config.yaml
n_kv_head: 4
vocab_size: 2048
activation: "gelu"
norm: "layernorm"
positions: "alibi"
bias: "all"
tie_embeddings: true
init_std_qkv: 0.0246
init_std_o: 0.00579
weight_decay: 0.047
schedule: "wsd"
final_lr_fraction: 0.02
train_tokens: 155900000
dataset: "wikipedia_en"
Each number is 128 + 32 x the weight over its row's rms, rounded and kept within 0 to 255. Layers, rows and columns count from 0. The size above them is the row's rms in percent of the matrix's.

# layer 5 attention query, 256x192, rms 0.1, rows 150-191, columns 64-127
size [ 99  94  93  96  91  95  90 100  94  90 106  99 102  96  99  97  92  95  94  95 110  96  94 101  95  88  91  93  94 101  99  97 102  93  99 102  96  94 102 104 105  94]
[[135 135 105 125 163 176 108  93 129 143 110  78 155 122 157 103 103  60 180 180 136 127 147 152  77 108 187  90 150 133 207  73 124 119 139 147 131 168 140 174  68 143 138 108 148 145 116 101  56 112 199  89 147 108  82 166  90 147 121 127  99 161 115 127]
 [126 157 136 145 176 125 158 159 167 141 172 152  67 165 117 114 115 140 129 116 157 209 114 190 133 129  94 132  96 128 129 137 164  62 155 150  85 104 104 138 172  81 107 205 123 175 133 130 119 159  24 147 166 106 164  89 105 137 118 148 156 161 133 110]
 [138 118 170   4 148 125 149 194 109 126 130 135 138 111 132 119  88 111 118 152 158 148  93 123 176 173 118 108 125 116 169 154 134 171 153  98  99  80 147 140 104  95 123 130  99 135  92 143 123 139 137  89  80 136  97 155 139 104 140 124 164 163 182 105]
 [100  92 133  95 162 131 141 150 111 116 127 107  74  79 160 140 150 131  94 123 118 200 129 103 142 176 100 139 175  94 135 120 171 137  96 166 149 147 168 133 153 115  85 147 160  23 129 152 153 100 110 170 171 121 143 141 151  91 109 117 122 153 113 101]
 [110  67 122 137  79  88 145 148 138 154 138 143 106 108  60 121 138 144 135 108 153  97  74 150 113  93 119 111 113 107 157 185 155 119 155 135  70 193 108 124 128 130  92 118 134 151 107 130  74 124  97 164 123  98 104 176 190 148 165 110 157 128 101 100]
 [ 69 100  96 143 149 149 161 102  92 134 120  86 122 148 158  94 129 152 101 103 157 157 175 130 124 129 127 173 105 121 178 141 100 136 152 155 155 167  92  89 165 137 147 191 195 132 153 106 104 139 152 111 153 129 115 107  69 138 130  91 127 101 160  86]
 [112  83 116 182 193  93 195 150 156 101 122 171 163 107 111 112 104 114 158 131 143 114 178 110 110 111 132 154 147 194 110 121 140 130  79 103 161 142 160 130 106 118  83 127 123 118 121 113 122 154 139 195  75 156 129 128 136 131  89 134 102 129 125 195]
 [107 117 134 103 131  72 103 129 109 188  56 122  82  91 141 107 126  85 135 131 133 149 120 180 117  69 142 151  61 133 112 115 127 189  54 178 183 137 198 127  41 105 105 134  71 123  86 145 167 167 133 134 136 151 141 178 117 179 145 133 161 127 145 159]
 [155 181 122 140 156 144 112 112 138  80  66 127 162 114 136 140 134 128 168 187 151 106 139 130 153  75  92 162 119 137 165 148 147 104 161 153  78  80  83 120 162 113  78 101 120 121  70 140 108  79 175  64 121 191 118 161 118 124 130 121 153 120 141 135]
 [139 142  83 172 110 127 214 139  62 133 115 117 177 126 107 128 184 144 151 195 167 104  97  95 124 138 114 149 171 116 139 136 124 129  89 193  85 161 169 161  76  79 137  96 165 117 105 157 153 102 138 158 146 117 118 102 179 101 138 196 221  75 110 155]
 [ 98 138 154 126  98  92  90  95 147 200 113 105  97 135 159 119 135 143 131 150 130 148 136 129 125  55 130 125  96 147 144  69  46 174 166 157  75  86  94 136 137  98 145 160 132 111 109 133 154 124 186 142 166 133 117 133 121 151 159 136 145 137 139  83]
 [141 147 159 143 205 121 118 180 104 109 132 123 148 100  88 183  85  64 169 104 113 110 145 105 107 168 150 118 119 178 130 133  78  99 117 110 124 144 116 100 107 138  84 157 155 102 158 161 120 165 116 111 191 122  79 145 145 163 108  77 124 100 112 215]
 [147 111 147 134 178  90  58 101 168 141 103  67  94 104 160  78 120 167 124  97 157 148 108 160 109 108 110 135 128 109 135  96  68 140 138 118 167 157 101 116 148  67 139 171  96 160 123  99 144 160 158 206 126 166  61 130 156 123  84 118  94 111 151  86]
 [ 88 104 123  85 147  98 118  72 144 181  96 114 132 131  79 132 133 107 157 157 172 107 137 116  58 127 174 104 143 157 106 154 135 125  69  79 139 140 224 127 123 114  69 111 182 128 139 105  95 118 112 176  97 175 146 140 194 145 117  58  66 110 168 142]
 [ 81 121 121 132 120 123 151 155 152 108  75 114 189 161 144 119  35 166 186  91 105 149  66 103 124 129 155  91 118 131 118 141  80 158 107 147 107 123 111  72 144 105 113  78 148 119 121 112 142  94 135 113 191 106 117  46 157 140 122 102 188  86 125 184]
 [111 125 125 140 146 129 144 178  96 152 146 121 117 140 135 127 107 168 129 129 137 158 145 100  95 155 149  87 126 101 122 120  76 154 107 152 146 169 123  70 141 119  83 140 114 102  95 206  93 102 117 173 144 128 182 110 143 106 142  73 111  80  75 102]
 [155 123  78 152 152 140  97  69 143 144  91 140 150  85 123 142 125 133 153 129 124  49 137 153  99 169 105  76  88 117 142 112 153 117 155 106 115  72 160 144 146 131 153 173 145 135 164  83 168 151  91 100 162 189 115 155  53 100 122 193 155 129 120 116]
 [125 175 107 148 144 145  89 123 158 151 105 137 115 101 100  81  81 143 122 101 159  76 121  90 127 136 124 141 163 118 119 153 103 183  67 159 139 143  55 149 170 145 118  75  67 130 121 130 135 176 120 158 114 130 120 120 142 179 137 108 129 124 119  90]
 [139 146 165 132  97 114 204 114 140  73 156 117 138 170 110 129 200 104 144 122 105 195  75 147  97 141 117 145 149 162 155 108 144 110  45  94 126  85  85  85 150  96 156 182  93 101 131  96 154 106 115  97 145 113  83  87  49 187 125 131 178 112  88 124]
 [128 165 193 188 164 147 128 145  87 190 158 129 113 169 111 159 159 129  95  69 169 159 162 104 114 134 129 164 114 124 111 106 113 146  66  82 104 157  95 149 151 144  92 125 166 157  75 120  86 147  81  99  57 148 196 128 130 124 118  71 148 107 112 103]
 [122 138 148  85  98 128 137 171 150 109 161 154 146 166  70 209 160 104 107 144 113  92 116 141 160 160 117 112  88 140 156 133 152 100 166 140 113 122 138  90 132 115 203  86 143 152 193  89 152 124 136 145 130 102 141 122 126 104 218 131 100  87 130 216]
 [118 123 167  88 151 127 134 126 131 195 104 139 137 137 137  77 192 124 145  77 109 156  85 129 108  72  60 139 154 125 103  55 152 172 152 158 121 155 137 157 134 141 141 122 186 191 184 158  94 149 139 135 100 110  88 130  79  81 140 102  90 147 191 175]
 [ 67 153 115 130 152 153 138 139 105 148 143 147 163 170 172 177  98  57  89 136 106  81 187  75 113  96 151 133  52 110 128 120 148 148 103 216  88 128 139 129 111 111 111  99 134  93 138 152 110 143 129 129 136  93 149 127 162  89 128 185 137 121 131 121]
 [ 98 181  78  93  93 127 110 140  63 101 122 169 143  77  91 139  72  97 130 124 161 174 115  78 157 184 141 128 136 118 145  96  99 169 159  91 170  78 158 126 162  69 153 104 156 137 132 119 170 110 129 117 107 122 115  98 118 119 124 102  97  73  73 162]
 [122 131 174  96 128 185 110 173 109 136 193 165 123 148 170 156 165  68 135 115  92 142 133 113 119 166  85  49 176 153 128 164 137  48 133 192 157 103 108 169  88 118 152 136 118 134 141 130 132 169  99  78 112 142 162  97 161  88 125 138 125 117 195 137]
 [175 119 174 188 162 158 154 164  81 108 104 179 128  97 185  81 138  58 157  80 117 171  95 139 113 186  79  53 102 147  96 174 158 132 188 150  87 115 122 120 156  90 193 133 149 160 136 112 125 130  97 114  89 150 109 152 123 109 103 187  60 123 131 158]
 [ 99 133 136  67 133 148 127 176 141 173 102 103 170 114  83 124 174 123 107 146 153 149 165 107 106  90 103  96 122 126 107 107 141 148 163 133 204 209 140  89 133 153 125 111 161  98  90  88 116 116 144 140 129 123 104 168 146 136 186  92 106 146 109  92]
 [153 135 122 180  66 123 150 142  83 124 105 173 147  86 135 126  98 104 158 131 102 158 100  97 118  68 167 189  72 144  87 115  94 175 154 137 160 150 178 174 120 154 159  67 116  66 106 126 130  83 152 125 176 108 114 149 170 140  80 135 139 128  23 102]
 [170 172 164  92 123 159 144  92 121  83 148 117 171 119 155  89 123 112 138  81 144  73 129 106 112 167  47  73 126 123 144 164 117  78 148 108 121 122 139  79 128  89 150 127 114 158 168 136 123  46 165 148 135  87 114  97 129  95  79 105 157  84 169 137]
 [185 123 110 143 178  77  81 109 123 166 135 144 163  52 145 129 168 173 145 100 174 139 178 111  99 143 116 150 141 180 118 140 101 121  93 153 171 113  93 187 106 126 119 188  90 175 147  76 110 119  93 130 144  88  79 134 157 134  91 115 136 183 108 115]
 [152 111 136 153 133  97 137 158 170 196 175 142  79 140 120 127 132 124 171  81 113 136 152 144 120 170 109 147 121 114  54 100 160 113 151 148  94 143 100 137 128 173  50 117 111 170 138 119 107 113 200  96 171 133 161 150 137  48 150 120  79  93 166  66]
 [165 115 140 123 112 129 115 102 121 181 144 151 103 139  95 113 181 215 124 151  64 152 160 113 118  87 108 102 181 189 146 107  98  97 151  89 175  87 130 145 172 148 133 159 143 151 130 118 128 111  92 136 158 145 154 149 159 123 113 109 118 101 132  97]
 [147 212 100 108 116 107 107 117 145 106 154 152  94 137 154 160 166 189 128 123  88 128 137 120 126 158  87 125 164  96 104  89  88 116 179 165 111 139 178 163 111 140 106 200  81  91 140 129 110 103  99  92 178 138 113  85 105 139 169 130  87 138 128 102]
 [124 126 211 156 126 103 132 162  82 151 153  88 175 134  91 141  80 123  89  40  70 103 149 131 146 151 143 165 163 136  94 122 124 150 104 152 166 118 154 101 117 140 174 172 149 109 178 134 108  95 120 133  79 108 125  97  90 122 141 113 175 175 123 165]
 [110 112  78 117 128  86 133 132 146 127 122 149  78 149  82 116 150 164 164 120  67 122  87 128  98 138  86 198 138 118 143 124 212 105  99 149 146 164 147 148 150 132 172  83  88  92 167  97 133  33 152 101 110 170 106  59 178 120 155 163 137 182 152 154]
 [122 114 152  83 152  95 137 146 101 137  73 126 120 189 152 125  89  78 111 154 135 109 144 111 126  75 109 119 114 135  91 103 110 161 201 128 141 100 107 198  90  75 126 194 158 128  64 123 158  91 115  76 105 101 123 165 142 183 132 182 120 116 131 126]
 [132  96 111  93 167  58 147 107 141 129 118  94 146  77 171 160 122 107 202 105 124 156 141  75  66 127 194 102  67 149  85  95 145  55 107 183  48 185 112  85 135  83 157 183 142 141 102  82 140 164 120 173 164 103 113 146  78 134 186 143 119 175 137  93]
 [165  62 186 161 146 119 173 111 108 110 136  98  81 103 164 130 146 172  76 148  82 141 145  75 144 121 110 147  82  93 137 113 147 129 112  96 169 153 174  96  89 111 116 161 168  71 118 221  96 145 111 169 127 186  81 105  96 141 146  85  86 111 139 159]
 [154 113  70 111 170 128 112  77 136 154 115 160  89 115 187  65 139 187 139 144 175 136 150 151 173 160 128 142 131 148 102 112 123  84 167 163 135 132 167 130 127 163 139 115  78 109 151 134 102 162 131 136 135 163 119 137 109  78 119 113 182 104 148 108]
 [133 125 102 119 134  98 113 115 104 112 154 157 133 143 128 100 137  88 134 149 129 123 124 167 159 104 137 132 148 132 117 125 100 129  84 163 158 132 113 191 108 198 138  87 107 136 172 121 166 171 134 136 115 160 145  72 168  79 105 194 169 104 152 142]
 [138 183  86 102 101 101 142  96 107  70 118 135 154 125 117 148 137  61  44 148  82 125 126 134 127 148  99 121 170 201  73 122 178 135 110 115 122  99 210 103 152 126 152 145 101 132 118 113 118 139 106 188  88 153 216 105 136 166 105 156 129 177  89 190]
 [159  92 179 119 154 126 107 174 169 140 150 102 144 115 124 148 117 105 186  92 199 150 137 137 144 123 161  96 173  60 106 113 158 156 125  85 128 106  42 156  98 186 172 158 170 127 135 147 100 142 145 167 165 128 101 145 100 105 153 166 114 132 157 156]]
# layer 5 attention key, 256x192, rms 0.101, rows 150-191, columns 64-127
size [ 95  90  94  94  95  90  94 105  96  89 107  95 104 109  97 103  94  93  99  91 111  86 100 107  98  90  98  96 100  99  95  99  99  91  97 102  98  92  98 102 107  91]
[[ 81  88 104 170 112  97  75 142 178  87  96 129 138 131 149 157 180 174 176 101  48  79 145 125 158 153  86 144  79  96 120 115 141 167  79 131 134 147 118 127 105 122 142 116 193  93 143 132 119  90  87 117 113 110  96 125 157 156 167 135 158 119 152 119]
 [106 139 134 155 128 163 158  74 111 160 153 121  81 143 121 121 179 114 176 105  91 120 168 121 144 136 113  99 151 151  92 171 153 147 137  98 102  59 197 191 151 119 115 131 152 124  98  81 147 140 175 147 105  71 171 140 133 104  66 134 109 183 159 193]
 [135  90 100 109 120 104 120 183 131 117  81  90 113 150 127  63 134 124 136  97 130 133 103 101 126  87  86  85 137 107 109 122  71 188 144 122 114 133  95 153 156 194 104  35 202 160 113 139 163 154 154 132  76 192 126 128 144 158 168  64 138  87 176 101]
 [134 171  82 193 101 160 139 180 165  96  99  99 134 105 125  55 187 176  66 183 161  87 148 139 135  87 152 130 140 128 132 171 100 174 148 184 186 157 143 143 122  66 114  99  92 112 103 100 118 202  95 164 143  75 148 136 139  84 159 155 111 189 154 106]
 [123 156  88 118 186 111 125 130 101 175 128 106 135 108 117 111 136 111  54  86 117 152 124 161 100 117  95  94 135 177 102 104 105 152 107 224 153 103 113 158 126 126 144 103  96 117 104 150 118 147  94 153  54 118  93 136  85 194 128 145  78 125 175 165]
 [ 95 189  68 142 115 106 134  95 163 112 121 169 105  92 102 119 137  91 107 159 133 132 130 177 161  98 124 107 146 172  84 134 198  73  98 176 109 129 145 115 173 125  98 149  76  73 169 110  90 116 180 142 154  55 116 124 117 147 117  89 135 194 109  95]
 [173  98 139 184 132 178  93 112 100 150 131 153 214 138 162 131 160 114 132 111  98  72 133 119 102 145 133 134 157 116 103 114 132 139  61 153 105 105  97 160 116 106 146 201 120  90 109 178 161 155  97 215 167 179 116 145 141 104 100 162 146 176  65 147]
 [128 160 110 196 116 178  94  94 128 167 143 165 176 100 141 102  80 141  86 112  70  95 122 138 114  68 139 177 140  76 166 107 108 154 105 137 134 181 184 154  81 124  99 145 188 119 189 222 112 140 120 146 136 121 110 140 114 137 118 136 147 132 127  97]
 [153 102 200 175 175  63 158 155  99  99 118 151 161  95 131  88 113 124 167 141 104 185 118 154 162 109 150  97 151 161 166 156 147 150 124  74  85 168 132 164 112 136  84 142 100 107  72  92  76 186 140 131 123 144 122 142 137 102 145 150  95 151 134  64]
 [160 131 132 173 120 123 133  87 154 101 100 161  99 160 130 135  87 109 103 184  95 152 113 179 122 118 109 117 151 115 153 161 101  78 117 135 132 139 131 142 122 109  55  95 174 121 176  92  73  69 132 140 144 159 113 122 130 134 178 173  87  93  72  89]
 [149 141 104 199 116 100 108 105 112 110 146 159 144 130 116 144  94 140 173 108 141 101  90 128  98 109  65 135  98 157 138 120 113  85 154 130  78 133 114 100  79  89 150 165 170 154 113  84 157  97 136  91 112  86 163  60  91  96 147 163 127 111 157  63]
 [122 131  91 154 121  81 160 117 113 132 109 136 109 180 169 133 107 124  89 126  93 125 115  74 102 152 164  87  70 157 125 146 150 148  70 187 103  97  96 109 163 124  73 180 154 159 145  76 195  90 168 125 126  89  92 162 149 112 126 130 143 144 152 169]
 [117 127 104 183 130 106  64  94 113 104  52 160 134  94 103 140 111 130 141 123 171 121  82 104 110 114 155 147 128  84 149  68 101  90  70 107  90 190 145 121 116 122 136 103 177 113 136 198 147 145 161 113  87  57 103  66 133 147  84 143 142 118 133 131]
 [151 105 129 102 140 114 103 106 110 149 162 116 168  97 153  97 121 122  68 140 120 135 148 104 151 165 168 151 157 154 100 135 142 144  42 103 171 119 139 149 143 120  60 144 181 154  66 130 135 148 164 177 117 123 136 162 141 138 118 130 127 120 128  97]
 [144  94 143 108 105  97 129 130 157  90 142 142 147 155 141  88 104  57  96 189 113 119 128 170  41  72 132 117 114 130 124 143  74 123 122 180 144 119 210 146  89 152 182 182 128 188 185 140 126 168 103 121 116 118  95  92 185 136 104 174 124 112 171  74]
 [178  97 114 121  75 126 179  82 139 113  98 135 101 128 143 123 132 110 118 101 138 107 136 104 121 136 159 141 150 103 103 163 106  90 118 143 178 129 108 133 178 150 112 142  95 105 113 119 156 175 135 130 127 124 101 139  56 163 158  81 160  90 157 153]
 [143 153 130 152 160 139 107 143 124 158 129  80 134 141 140 119  76 102 135  65 159 116 122 145 117  91 114 154 148 165 134 139  62 111 114  94 142 132  54 169 170 115 108 146 143 101  99  64  86 120 130 119 179  84 114  74 116  95 137 146 171 119 144 178]
 [120 137 114 167 113 133  99 213 135 140 172 162 132 122 133 138 145 112 159  70 134 136 120 105  50 134 121 166 102 107  55 127 136 134  76 196 110 179 129 124 104 157 158  72 104  61  85 158 138 137 114 124 121 110  82 161 151 179 104 140 131 136 128 136]
 [125  89 164 102  92 122 162 176 137 174 163  99 155 147 110 101 101  99 172 153  80  96 124 103 173 102 104  77 111 185 158 125 137 114 219  84 129 127  72 119 107  49 104 155 107  93 119 131 113 166  89 149 121  85 125 110 123 131 133 145 155 130 138  67]
 [157  63 149 119 146 147 194 130 116 121 184 164 169 126 128 187 114 102 180 158 137  94 134 133 110 173 122 221  96 121 117 132 184 144 104  89 176 105 201 124 122 117 120 100  88 178 137  97 132 155 113  86 102 153  98 149 116 103 101 114 104 140  98 113]
 [107 138 170  99  99 129 167 135 113  91 148 118 135 172 146 154 115 116 101 129 130 121  56 136 235 153 106 116  90 105 133 146  83 136 191 124  96  58 120 116 115 127 149 160 133 135 189 170 121 125 154 154 132 151 112 136  76 131 169 138  97  89 123  91]
 [105 110  72  89 138 143 150 113 132 109  83  94 164 121 110  82 124 181 105 134 134 147 171 144 146 138  51 113  87 126 112 141 186 116 108  29 186 139 112 162 184 104 204 121 168  64 123 126 157 170 118 145 119  84  83 105  64 151 137 156 143  54  80 125]
 [156 137  68 132 139  74 116 147 126 124 111 156 137 163 126 135 154 104  42  77 116  83 152 112 152 139  50  99  94 119 131 140  93  80 119 162 160 192 163 112 178 149  68 164  78 127  87 156 141 155 106 101 118 152 166 136 135 142  91 152 127 104  90 163]
 [116  99 167 100 101 107 143 119 161 114 108  76 152  90 101 108 129 177 127 104 125 109  94  94 133 134  87 111 166 122 166 169 106 139 126 149 150 158 139 118 137 159 117 139 152 171 177  42 153  70 131 129 128 115 130  94 123 170 115  66 152 104 139  93]
 [138 143 107  93 132 178 165 179 152 127 124  95  81 158 111 118 143  93 142 145 131 102 114  60 152 167 122 117 110  48 127 107  71 187 144 190 115 168 145 157 169 132 170 125 140  66 176  81 213 142 122 143 147 112 155 132 128 106 123 147 157 111 117 134]
 [ 94 112 173 128 128 102 110 159 131 106 137 106 194 161 116 136  98 107 121 106 166 107  85 129 180 203  93  96 123  95 116 134 151 119 139 134 120 126 156 171 145 143  65  99 115 101 172 131 153  87  77 186 109 132 145 142 168 193 119 127 223 167 168 108]
 [114 184 127  97 122 115 177 164 146 204 122 126 137 127  35  92 109 151  82 143 112 110 139 171 119 132 140 132 104 163 175  71 111 139 194 154 137  87 180  90 170 120 125 125 130 110 112 172 146 116 146 110 115 113 156 145  98 102 115  90  97 131 183 121]
 [106  61  96 165 134 135 145 154 114 125 162 104 109  93 114 101  54 130 129 144 126 139 117 133 102 134 124  96 111 127 170  92  68 139  48 123 130 134 135 101  90 117 214 109  87 147 161  72 141 136 152 132  95 109 238 100 149 146  87 139 102 142 114  83]
 [161 141 149 102 111 121 125 110 111 144 107 135 139 132 123 144 178 111  72 169 166 181  89 117 116 210  72  97 129 130 150 138 119  82  87 117 112 160 199 156 119 129 159 160 139 119 117 125 163 140 152  89 171 135  93  65 127 116 136 106 191 182 165  96]
 [143 153 115 196 175 150 191 130  83 159 139  93 101 157 154  96 128 101 176 141 158 149 126 133  86 139 124 125 113  69  84  97 107  85  57  93 146 151  65 119 130  88 128 117 134  48  25 127  61  77  87 163 125  96 140 142 124 136 128 175 133  98  94 161]
 [133 161 128 132 101  87 170 130 178  82 165 147  79 139  78 164 112 151 165  96 116 150 115 178  82 120  94 107  96 149 115 104 148 163 205  71 141 135 124 131 131 153 118 102 156 143 103  94 161 138 143 159 162 123 184 105 133 157 136 118  79 112 183 191]
 [170 114  99 163 112 100 112 105 125 175  87 149 129 128 113 120 173 159 131 171 103  87 141 101  87 124 126 156 165 135 148 113  93  81 120  77 109 122 124  86 121 162 157 109 139 118 163  80 166  96 157 151  93 160 161  92 105 108  77 105  92 147 137 119]
 [121 206 139 142 159 135 175 164 140 110 141  65  98 151 122  95 159 150 176 122 155 148 152 136 193 155 177 140 127 137 164 141 135  63 147  94  77 129  99 114  84 163 113  94 129 204 132  45 151 108 135 122 166  57 119 100 136  85 126 104  71  78 180  90]
 [123 118 124  76 104 114 176 126 109 158 118  74  99  94 122 117  93 131 110 141 120 115 119 162 182 136 119 121 120  90 156 116 175  92 107  79 185 108 136 140 135 134  70 170 154  85 122 105  66 138 185 119 237 132 159 141 107 134 151 145 135 135 158  88]
 [154 120 104 103  93 173 148 157 117 113 140 140 101 151  81 127 153 153 120  68 164 138 156 140 136  84 107 107 141 120 122 143 167 117 129 153 127 139 194 107 136 168 136 119  54  93  72 162 128 137 112 138 173 131 176  88 221  48 148 132 140 108 152 133]
 [131 152  79 134 146 160 134 104 117 173  58  76 172  95 130  81  90 148  98 101 120 105 102 101 154 148  88 135 152 190 143 161 119  89 185 143 104 105 139 157 127 111  93 164 166 188 136 116 116 152 158  87 171  59 107 129 101 134 132 136 129  68 151  68]
 [ 85 154 116 146 180  33 107 121 150 130 117 171  68 109 134 153 148  90 151 101 146 135 142 124 158 209 152  91 109 117 124 140  92 135  92 150 141 163 107 156 192  83 110 103  65 115 112 168 156 172  67  97 124 150 155 103 171 123 108 193 132 130 188 129]
 [158 109 109  70  96 158 127 102  95 145 136 119  70  98  80 199 108 167 122 159 163 176 142 110 125  88 133 138 153 111 135 107 101 117 164  59 216  91  93 108 106 200 125 149 151  78 127 178 117 131 150 152 120  67 123 151  95 148 116 105  86 112  92 105]
 [135 186 103 180 107 139 166  91 107 146 127 126 130 120 119  85 161 101 132 163  96 134 127 184 128 126 154 175  86  85 168  80 120 151 137 170 138 104 154 153 104 160 249 121  88  95 110 117  93 146 164  82 145  62 180  97 167 130 130 173 154 102 112  89]
 [134 138  56 135 107 181 102 129 132 173 114  86 122 149 164  92 108 100 172  70 151  96  52 110  85  88  87 130 133  87 129  94 112 125  76 128 121 108 125 216  71 137 131 114 181 112 120 161 121 147 115 118 145 130 137  94 136 134 135 163 159 111  98 164]
 [176 141 108 116 163 138 120 143 103 151 125 110 128  99 103 157 125 136  92 160 114 106 159 142 162 110 175 130 103 132 169 131  86 177  68 105 122 115 104  93 120 171 193  82  91 128 198 100  89 121 111 112 148 158 161 121 138 145 109 106 123 180 108 151]
 [130 101 138 151 139 103 135 127 148 125 139 132 120 114 103 112 139 129  83 138 129 106 126 163 102 146 117 162 118 153 112 157 125 154 100 112  85  97  68 113 142 157  46  71  80 125 122 166 114 143 128 151 135 102 151 188 138 112 133 135 141 115  68 101]]
# layer 5 attention value, 256x192, rms 0.127, rows 128-138, columns 64-127
size [104  93  93  97  95 100 103 100 113 109 107]
[[166 143 145 138 171 118  91 166 163 191 105 119 129 109 119 195 147 131 109 142 117 104 118 154 134 132 120  98  81 150 121 109 129  94  96 175 154 161 138 157 109 127 131  92 130 176  61  95  95 163 170 160  77 113 127 182 167  61 120 188 158 127 121 124]
 [118 154  71 121 132 201 168 148 127  77 101 112 116 113 174 155  61 157 120 140  71 128 169 102 161 149 143 166 120 152  69 168  90 172 180 104  99  95 138 133 174 103 122 124  85  82 184 194 123  77 105 130  82 139 148 163 118 186 129 138 139 113 100 135]
 [129 100 158 131  95 129 125 119 169 120  64 134  97 207 169 129  95 165 134 112 161 118 136 112  75  92 139 146  88 170 147 115 108  87  54  86 126 122 120 112 159  93 121 126 129  78  69 126  88 128 107 143 172  98 154 130 163 119 143 128 127 113 143 115]
 [171 173 124 125 107 135 121 148 140 136 162 146 146 108 159 102 119 145 181 108 159 160 176 114  99 101 160 130 104 157  60 116 132 121 130 125 113 123 118 130 133 117  97 120 134  67 160  92 169 226  81 134 103 118 169 134 129 110 117 146 145 127 173 116]
 [130 109 147 116 166 108  63 155  81 123  97 108 117  96 174  46 157 174 119 140 141 130 113 124 142 109 149 104 159  88  68 128 136 139 126 124 128 125 109 158 159 141 119 137  98 107 100 105 128 200 125  80 190 115  86 132 210 124  94 115 185 140 132 127]
 [107 147 148 135 122 157 193 140 116  99  54 177  94  89 131 176 227 143 158 135 157  35  73 149  71 175 108 162 116 102 137 106  86 135 126  97  95 148 107 134 153 119 122 112 148 108 108 109 153 120 197 147 112 110 145 110 132 103 127 157 132 155 117  85]
 [134 107  71  88 156 155 104 108 120 140 179 163 127  94 113 106 112 117 129 119 124 112 101 196 101 140 115 129 141 115 126 107 142 190 144 160  99 100 186 158 163 155  93 166 151 114 127 239  81 154 142 171 154 133  94 110 161 134 146 144 143  70 104 172]
 [137 168 128  83  99 119 106 112 115 162 127 110 136 122 159  97 133 129 110 157 140 140  75 115 151 193 147 140 145 113 129  89 140  61 100 171  89 168 166 152 145 179  97  76 144  39 102 136 141  90 185  79  88 154 151 143 179 102 151 132 128 136 158 147]
 [ 69  64 103 115  81 119 106 138 167 152  81 129 142 127 165 143 129 145 134 143 153 103 165 127  78 142 100 133 139 162 121 138  71  95 172 116  66 175 161 161  87 136 129 153 131 141 167 156  93 152 159 122 108 158 202 167 100 143 149 160 119 202 162 126]
 [129 120 153 107 185 142 141 131 111 124 202 129 109 141 130 126  55 135 133 167 140 157 172 155 106 150 118 132 134 161 168  56 113 160 132 132 171 151 121 107  29 141 121 144 125 173 161 180  32 164 100 131 197 156 140  97 174 124 115 111 133 121 117 118]
 [154 145 112 131 174 196 133  94 145 164 127  88 126 146 130 117 137 165 140 130 122 117 106  97 131 100 156 203 128  78  78 186  84 127 158 126 142 126 213 113 145 191  71 109  83 141 134 121 111 136 160 102 157 154  97 120 131 117 136 124 135 151  82 164]]
# layer 5 attention output (transposed), 256x192, rms 0.111, rows 128-137, columns 64-127
size [ 98  95  93  98  92  91  98  97 106  96]
[[127  99 144 133 180  94 120 133 103 113  76 139 199 106  51 130 103 182  86  96 112 129 148 129 140 142 144 173 118 127 122  90 134 188 120 100 140 131 101 138  95 152 135  79 105 187 152 123 118 168 136  59  82 167 101 157 118 124 135  86 165  89  82 116]
 [130  75 196  81  91 119  87 107 111 141 140 128  91 121 161 123 147  79 124 151 115 139 132 123 155 132 144  85 111  97 139 143  83 148 131 144 212  93 185 201  78 159 128 108 189 174 117  65 153 124 167  97 165  33 126  96 123 118 110 162  87 124 124 116]
 [158 199 135 149 121 117 171  74  73 146 125 147 119 143 156  59 153 186 143 126 107 127 158  86 185 157  83 162 120 156 150 134 153 125 177 187  92 167 157 123 207 126 131  98 103 181 167 156 140 147  68 155 134 145 114 174 184 157 134 137 151  93 136 113]
 [128 139 134 149 149 157 148 127 111 129 131 136  75 109  84 150 102  90  96 144 107 153 150 104 138 134 194 126 123 105 186 146 177 154 162 127 112 102 108 117  83  82 134 100 159 125 135 142 114 102 179 124 192 161 137 133 139 133 175  78 123  85 146 146]
 [ 89 115 160 101  99 130 123 137 150 140 134 149  98 140  88 170  74 118 139 127 116 143  83  82 171 166 164  84 136 176 152  90 142  83 115  85 100 122  80  79 120  92 101 141  91 183 158 133 151  64 121  98  67 111 165 109  37 146 177 128  81 119 135 128]
 [102 151 146 163  84 108 143  73  60 108  76 134 127 109 112 126 152 175 104 132 165 122 141 132 174 129  84 129  83 132  90 147 151  86 142 198 171 152  98  97 147 128  90  82 123 157 136 120 122 150 148  77  62  76 172  63 132 151 120 141 164 108 135 131]
 [201  87 138 124 175  95 151 120 101 147 104  66 140 105 106 167 116 138 125 123  98 153 173 126 131 141 121 150 135 139 150 102 120  68  81 129 145 137 165 125  98 160 108 152 134 124 168  95 123 116  90  90 135 122 116 177 102 205 109 125 128 180 121 134]
 [140 168 137 125 110 146 151 146 128 130  94 164 138 119 126 117  80  87 184 116 161  72 103 116 164 134  61 151 142 101 124  94 134 121 177 116 109 118  85 106  61 141 125 127 103 153 106  66 121 164 139  78 180 133  75 156 102  93 153 102 148 170  90 115]
 [126 217 136 134 169 142  79 155 132  98 132 171 107  57 104 135 138 171 104 142  73  91 180 143 139 143 143  88 143 162 152  97  91 115 107 125 162 119 162 105 148  96 136 124 140 181 141 143 147 149 100 120  81 144 127 128 119 126 125 139  70  99 103  91]
 [111 142 133 113 118  95 124 116 146 191 113 102 103 116 136 113 155 128 151 163 102 121 114 163 121  96 112 162 193  88 177 120 125 103  74 120 103 169 190 115 185 112 172 115 124 165 156  91  89 124 153  99 130 133 104 180  45 177 117 126 121 105 146 120]]